python train.py --num_hidden_layers=16 --hidden_size=768 --num_attention_heads=4 --num_key_value_heads=4 --head_dim=128 --intermediate_size=3072 --vocab_size=36925 --hidden_act="swiglu" --norm="layernorm" --norm_place="pre" --norm_eps=1e-06 --positions="rope" --rope_theta=10000.0 --rope_fraction=1.0 --qk_norm=false --attn_scale=0.0884 --bias="none" --tie_word_embeddings=false --parallel_block=false --init="normal" --init_std_qkv=0.0202 --init_std_o=0.0 --init_std_up=0.0202 --init_std_down=0.0 --optimizer="soap_variant" --learning_rate=0.0025 --beta1=0.95 --beta2=0.95 --weight_decay=0.099 --lr_head=0.00615 --max_grad_norm=1.0 --warmup_steps=200 --schedule="wsd" --decay_fraction=1.0 --decay_shape="pow" --final_lr_fraction=0.05 --batch_tokens=262144 --max_seq_len=512 --doc_mask=true --train_tokens=899200000 --max_steps=3431 --dataset="wikipedia_en"
Each number is 200 + 40 x the weight over its row's rms, rounded and kept within 0 to 999. Layers, rows and columns count from 0. The size before them is the row's rms in percent of the matrix's.

# down: layer 13 MLP down (transposed), 3072x768, rms 0.0683, rows 974-984, columns 576-671
# gate: layer 13 MLP gate, 3072x768, rms 0.0688, rows 975-985, columns 576-671
# up: layer 13 MLP up, 3072x768, rms 0.0726, rows 975-985, columns 576-671
down974,102,264,163,196,187,279,283,209,207,243,200,198,178,150,212,204,125,252,224,171,194,208,247,184,214,233,183,142,235,144,285,166,150,209,215,166,248,197,169,120,197,210,245,258,173,229,201,184,229,236,201,154,213,206,215,260,232,247,183,191,235,169,187,232,241,278,246,132,203,172,242,158,186,235,150,297,238,192,211,290,147,214,213,231,216,151,168,206,185,191,209,190,175,201,202,220,235
gate975,101,251,223,244,205,275,200,273,227,196,189,318,156,163,250,272,153,248,215,308,190,240,182,162,186,243,220,114,222,194,195,170,178,237,128,231,168,220,186,142,257,210,173,165,182,194,240,208,241,199,220,252,198,270,259,238,235,151,223,219,275,191,241,161,216,152,193,171,219,153,236,146,233,260,268,260,183,186,164,188,209,184,218,215,256,136,243,149,173,145,233,152,189,165,245,196,171
up975,099,242,228,244,249,271,141,186,218,144,205,160,180,197,209,199,277,232,183,232,244,204,174,114,231,242,181,192,159,223,254,200,158,232,186,250,97,223,161,231,175,130,231,215,149,155,264,196,191,217,188,196,227,185,220,225,196,204,275,201,197,173,241,123,187,168,196,142,153,184,215,228,214,200,290,213,211,255,71,216,179,211,208,222,188,236,259,154,170,256,203,321,211,299,168,180,221
down975,096,178,260,196,170,203,274,187,260,138,241,199,206,183,221,188,162,265,143,184,243,175,178,220,221,155,179,202,242,187,200,191,154,267,173,177,240,319,162,234,201,236,272,184,198,237,305,279,215,212,215,248,217,192,139,167,224,237,161,250,134,219,276,224,127,204,142,220,191,197,121,260,120,229,198,260,221,165,238,194,191,207,180,190,197,226,123,222,242,247,259,201,178,179,204,202,178
gate976,100,258,201,227,165,221,270,163,218,198,171,146,172,204,185,122,266,241,241,212,258,251,239,185,163,207,211,223,182,203,125,162,161,189,148,200,187,193,227,236,186,214,234,275,101,202,232,165,244,171,236,198,176,234,223,154,242,123,264,248,225,216,165,196,229,231,269,182,193,229,266,172,249,224,227,178,235,153,209,211,156,174,186,205,229,239,256,196,211,226,209,226,232,164,216,208,212
up976,098,228,219,128,181,190,141,169,150,168,278,151,149,208,235,214,127,202,167,211,192,141,227,268,254,201,225,198,237,186,247,233,213,204,254,192,188,132,174,245,228,231,213,208,180,207,238,215,176,204,193,233,240,254,163,215,244,245,208,175,190,235,226,128,167,195,135,249,252,190,208,219,228,179,166,209,157,224,208,198,203,225,259,237,239,196,196,152,189,154,148,140,233,212,207,203,192
down976,097,184,116,163,160,227,198,190,155,194,214,212,198,172,186,227,201,201,263,159,187,145,176,173,205,229,203,219,301,307,219,195,217,227,204,179,217,249,225,152,231,206,248,175,171,303,173,207,146,175,228,161,229,178,137,195,180,192,223,129,209,225,270,207,209,217,168,184,209,153,183,173,200,163,203,167,195,245,256,223,239,162,249,186,233,187,243,196,176,174,199,237,252,184,209,277,298
gate977,102,108,209,158,153,210,207,185,140,141,227,259,207,204,186,197,196,188,182,229,122,154,173,133,183,162,170,216,189,176,231,207,155,172,215,192,261,250,195,206,125,239,289,174,149,179,223,211,172,98,188,245,129,110,243,144,172,185,152,220,206,233,178,192,184,156,184,172,154,210,187,197,197,219,195,177,262,141,190,182,176,218,189,172,256,256,219,195,152,158,224,195,253,224,110,238,156
up977,099,203,174,193,203,260,146,192,208,183,208,156,261,212,269,155,232,107,165,273,223,251,290,145,248,232,138,221,176,248,257,226,192,217,247,106,175,180,191,258,238,180,237,158,201,141,224,174,116,209,203,209,122,190,146,168,201,255,211,219,232,168,205,232,229,171,218,207,255,218,163,194,252,216,157,189,139,184,218,180,143,230,205,221,222,142,212,201,185,232,208,179,259,269,172,237,202
down977,101,198,175,210,176,231,162,160,229,294,152,270,166,89,168,263,144,137,207,162,133,173,162,202,223,200,253,214,229,188,223,206,240,247,165,215,231,191,227,208,220,274,143,120,292,223,229,145,213,231,203,231,159,218,156,228,308,264,206,134,181,270,222,153,169,266,181,139,231,128,158,206,140,211,270,208,214,184,218,222,179,195,210,145,256,245,252,198,254,248,192,194,224,148,194,226,162
gate978,100,283,158,152,213,215,165,235,184,159,118,130,211,216,215,215,192,221,237,225,181,157,247,270,180,143,200,253,273,214,213,271,295,216,228,225,161,233,230,188,262,176,303,220,218,167,255,237,188,245,190,183,197,215,205,266,234,232,231,175,271,245,209,204,276,200,182,207,244,168,134,204,226,181,228,183,210,222,159,226,231,247,208,244,157,196,224,176,144,206,219,253,198,207,184,119,242
up978,099,194,183,179,149,199,200,227,207,135,207,191,204,75,204,121,205,271,220,210,199,201,237,199,134,116,199,194,156,186,256,195,277,142,200,255,291,196,202,233,186,209,215,220,223,213,142,241,165,223,207,188,212,127,185,194,211,260,206,165,225,240,172,210,192,163,162,216,238,236,224,147,205,131,229,256,217,193,121,278,183,137,192,222,193,182,209,200,154,173,212,207,248,188,208,203,162
down978,096,114,199,218,164,167,190,163,210,168,193,163,149,219,195,179,181,250,249,248,178,217,212,154,196,120,179,205,174,250,161,241,187,198,200,221,237,267,228,215,240,196,206,214,178,187,211,197,133,181,217,149,213,217,206,197,137,157,198,177,149,265,238,199,193,154,279,183,222,149,185,160,184,133,218,258,217,224,145,169,256,146,200,163,184,213,229,202,162,153,188,197,244,117,188,187,275
gate979,105,109,150,119,166,204,247,216,159,184,176,212,260,177,144,218,178,240,140,278,198,224,163,200,172,237,239,240,197,196,232,169,223,177,231,186,115,207,166,169,222,188,168,137,214,202,177,216,206,263,196,142,205,240,188,215,239,218,248,217,219,200,179,193,211,211,167,190,106,229,197,179,151,230,250,271,218,244,196,138,215,175,206,166,189,266,268,211,195,234,245,156,211,131,218,228,234
up979,101,288,174,233,146,202,228,205,267,196,187,225,233,199,260,168,161,125,258,178,228,206,237,214,241,182,186,151,199,213,222,247,194,154,194,174,157,166,176,222,245,184,210,180,143,179,189,175,264,109,219,151,167,250,204,145,198,212,174,271,173,225,187,200,210,172,171,216,218,178,179,103,254,189,165,219,187,181,242,162,198,183,192,261,235,176,197,250,209,224,184,217,180,261,180,192,198
down979,102,199,279,170,208,177,146,174,191,229,156,201,213,199,260,189,188,199,206,192,220,223,228,186,151,182,186,213,158,182,172,202,165,145,235,216,242,221,258,199,156,172,155,234,92,140,195,186,203,175,287,141,237,216,162,185,106,162,222,197,204,235,216,151,149,328,231,209,210,264,220,130,276,165,156,195,241,237,194,235,217,198,179,227,284,183,223,199,214,177,141,199,195,128,204,207,162
gate980,098,207,126,215,264,146,116,246,153,154,255,240,234,274,260,276,180,218,229,200,241,250,158,181,184,245,196,247,185,146,231,295,140,192,222,224,183,171,259,230,196,182,220,155,187,151,174,250,190,212,176,190,148,225,243,253,167,267,212,156,183,285,263,120,261,211,194,214,189,186,250,219,247,165,168,270,147,145,163,169,227,185,268,107,184,146,192,163,190,194,188,184,235,214,184,164,193
up980,096,236,197,162,165,185,112,213,203,183,163,160,113,254,170,183,188,206,248,185,269,257,190,159,259,194,153,211,100,154,210,220,221,265,139,291,189,115,137,190,212,224,153,193,156,217,210,167,194,189,153,224,220,230,196,144,198,222,193,248,211,181,193,178,178,91,247,236,159,167,199,214,177,247,216,206,272,262,247,157,228,178,191,214,179,161,203,198,252,256,227,172,184,216,157,235,225
down980,098,211,177,223,164,222,143,199,163,143,193,144,222,228,232,205,238,178,261,216,186,169,157,203,221,230,212,227,153,217,119,277,203,178,163,159,161,231,189,222,222,142,260,250,194,188,207,190,196,255,210,231,145,267,154,179,202,189,182,237,242,159,170,237,150,213,242,235,203,169,234,160,253,143,221,140,207,248,211,206,244,215,175,237,187,201,139,242,178,175,180,225,207,240,245,265,221
gate981,103,187,225,120,182,252,180,173,218,184,178,185,254,243,225,191,218,254,176,191,186,204,225,222,278,185,194,271,222,189,192,215,180,223,203,99,235,187,191,204,259,226,227,128,178,141,250,242,225,166,115,172,275,167,233,159,232,217,176,267,205,204,267,253,135,168,220,201,229,178,126,172,194,252,186,148,136,205,245,172,223,165,72,213,235,258,172,211,226,106,135,132,195,162,219,126,215
up981,105,211,263,229,218,174,166,195,227,244,162,239,143,220,144,259,112,190,252,250,155,100,220,206,229,113,271,208,193,118,254,272,203,268,217,246,157,175,272,242,210,210,224,212,220,239,155,212,169,189,166,237,162,197,175,193,320,215,173,153,209,189,203,220,220,238,184,210,259,218,254,250,130,210,165,233,241,135,187,263,229,211,192,248,236,264,227,157,185,220,234,194,246,233,179,205,170
down981,102,258,209,307,129,170,187,235,151,180,230,183,206,234,148,261,203,208,243,207,197,249,206,231,201,209,230,192,191,190,271,249,240,271,205,263,118,235,171,221,263,183,288,224,223,240,279,184,228,202,230,246,159,202,253,182,220,207,198,167,236,163,226,169,134,211,185,239,233,234,204,239,136,265,218,234,267,157,206,209,169,189,202,253,209,248,185,208,145,233,242,211,227,207,193,265,151
gate982,101,166,192,200,185,203,236,314,181,239,113,217,167,220,183,150,144,199,202,269,183,224,147,139,200,239,143,188,202,177,202,178,226,162,204,242,237,281,216,190,212,175,147,199,222,185,182,223,209,209,187,246,208,219,229,191,123,149,279,168,189,209,135,254,170,183,166,172,255,119,247,230,172,265,213,168,229,196,210,237,264,178,209,233,275,134,200,189,290,195,152,188,212,199,210,132,290
up982,098,205,242,228,195,194,185,253,235,174,122,226,160,230,233,186,219,155,239,252,139,211,240,203,233,266,211,190,215,252,174,239,149,175,251,138,196,263,170,262,194,187,239,209,211,192,201,162,172,164,192,257,256,201,192,224,135,206,183,263,142,128,219,207,228,189,216,260,246,157,236,216,220,228,225,117,192,205,207,228,289,217,95,277,223,237,165,175,143,298,288,184,196,254,249,204,214
down982,097,180,183,154,235,204,159,179,276,190,220,141,231,222,220,221,241,254,259,145,143,220,233,144,184,140,277,221,204,155,244,143,195,253,172,212,140,241,148,255,191,233,205,239,145,216,215,148,193,187,192,285,208,125,193,101,240,252,146,143,158,235,200,161,172,143,246,146,221,188,218,197,258,201,210,221,249,174,181,234,167,284,122,203,238,188,188,247,228,169,205,201,172,207,208,227,219
gate983,100,259,207,205,161,174,296,176,193,124,142,245,167,173,256,204,236,159,125,215,249,210,170,173,209,123,203,173,212,222,158,216,190,219,201,235,229,185,217,189,253,209,222,243,215,168,245,201,165,90,234,230,225,202,149,208,207,202,222,194,229,188,197,205,187,208,253,155,229,226,302,153,158,126,198,172,179,110,244,156,225,175,225,177,186,225,175,293,147,137,227,216,178,231,340,157,241
up983,102,205,154,175,239,102,166,269,197,272,170,205,205,247,167,153,194,175,201,243,189,185,214,253,180,143,206,228,196,190,190,181,184,224,184,234,217,188,180,157,231,192,151,199,185,181,303,242,153,184,202,247,149,240,263,207,210,261,260,210,197,201,223,234,234,202,203,216,189,194,233,152,206,226,148,232,228,118,179,220,98,242,174,210,193,234,176,151,174,191,201,241,127,261,188,240,207
down983,098,238,150,245,266,140,204,165,309,206,202,217,188,224,233,206,200,262,226,193,222,215,177,203,168,237,160,195,236,167,229,136,167,216,270,203,194,251,160,134,198,261,202,187,158,220,234,196,167,239,156,156,271,205,248,196,207,161,226,215,213,223,231,211,179,213,220,265,156,199,178,227,179,177,214,223,279,221,142,189,240,193,244,179,278,160,250,230,230,191,197,220,207,177,192,258,248
gate984,097,251,268,173,157,241,215,192,128,164,200,135,240,215,196,231,181,189,188,193,170,316,224,176,171,182,208,141,137,158,154,234,176,162,251,191,216,235,241,212,259,200,239,137,239,214,156,157,198,202,209,220,125,314,267,187,205,140,204,174,240,226,191,196,169,207,229,209,198,212,234,207,241,192,243,187,217,158,166,176,172,226,190,196,229,171,148,147,252,219,220,159,197,197,192,256,165
up984,103,189,213,171,180,198,191,196,258,221,232,207,234,129,217,199,202,171,192,193,212,142,173,295,187,156,217,240,190,172,275,165,240,318,236,198,201,221,109,223,212,92,152,225,189,189,192,280,207,151,217,197,227,163,240,160,188,226,220,149,171,213,249,229,170,224,181,225,233,181,158,169,174,134,223,164,161,225,248,229,180,232,247,202,197,264,226,252,217,162,184,131,205,182,185,109,237
down984,097,172,189,244,154,219,123,261,224,282,197,163,205,275,197,263,213,217,177,302,235,211,196,209,158,136,257,252,189,126,235,134,204,192,236,195,164,218,130,194,153,208,196,221,188,217,229,226,194,142,189,233,217,148,165,254,229,229,249,199,212,239,186,229,172,222,231,129,193,233,152,183,188,162,164,147,144,194,199,162,151,103,193,142,199,231,202,169,176,138,204,184,182,266,175,223,211
gate985,102,144,238,150,177,232,171,231,152,170,133,234,232,199,170,271,162,160,282,219,238,228,232,211,237,209,217,212,235,132,234,159,177,215,241,251,203,217,177,209,198,269,237,169,203,172,236,219,197,181,233,206,267,229,222,186,216,219,224,192,113,168,209,143,203,195,279,249,193,204,235,200,190,213,195,151,173,222,196,269,198,208,139,184,221,216,239,212,146,248,225,163,262,225,179,202,188
up985,101,212,241,167,273,228,176,193,208,169,230,153,184,119,233,267,181,231,198,176,116,216,185,220,220,270,129,144,232,111,159,201,148,193,183,243,254,242,178,187,212,172,163,176,154,200,219,213,189,250,231,205,186,223,178,153,203,146,173,177,186,207,213,122,217,199,251,157,193,175,190,169,213,223,234,154,271,200,157,227,169,103,193,188,253,248,120,141,249,223,170,146,139,110,182,279,229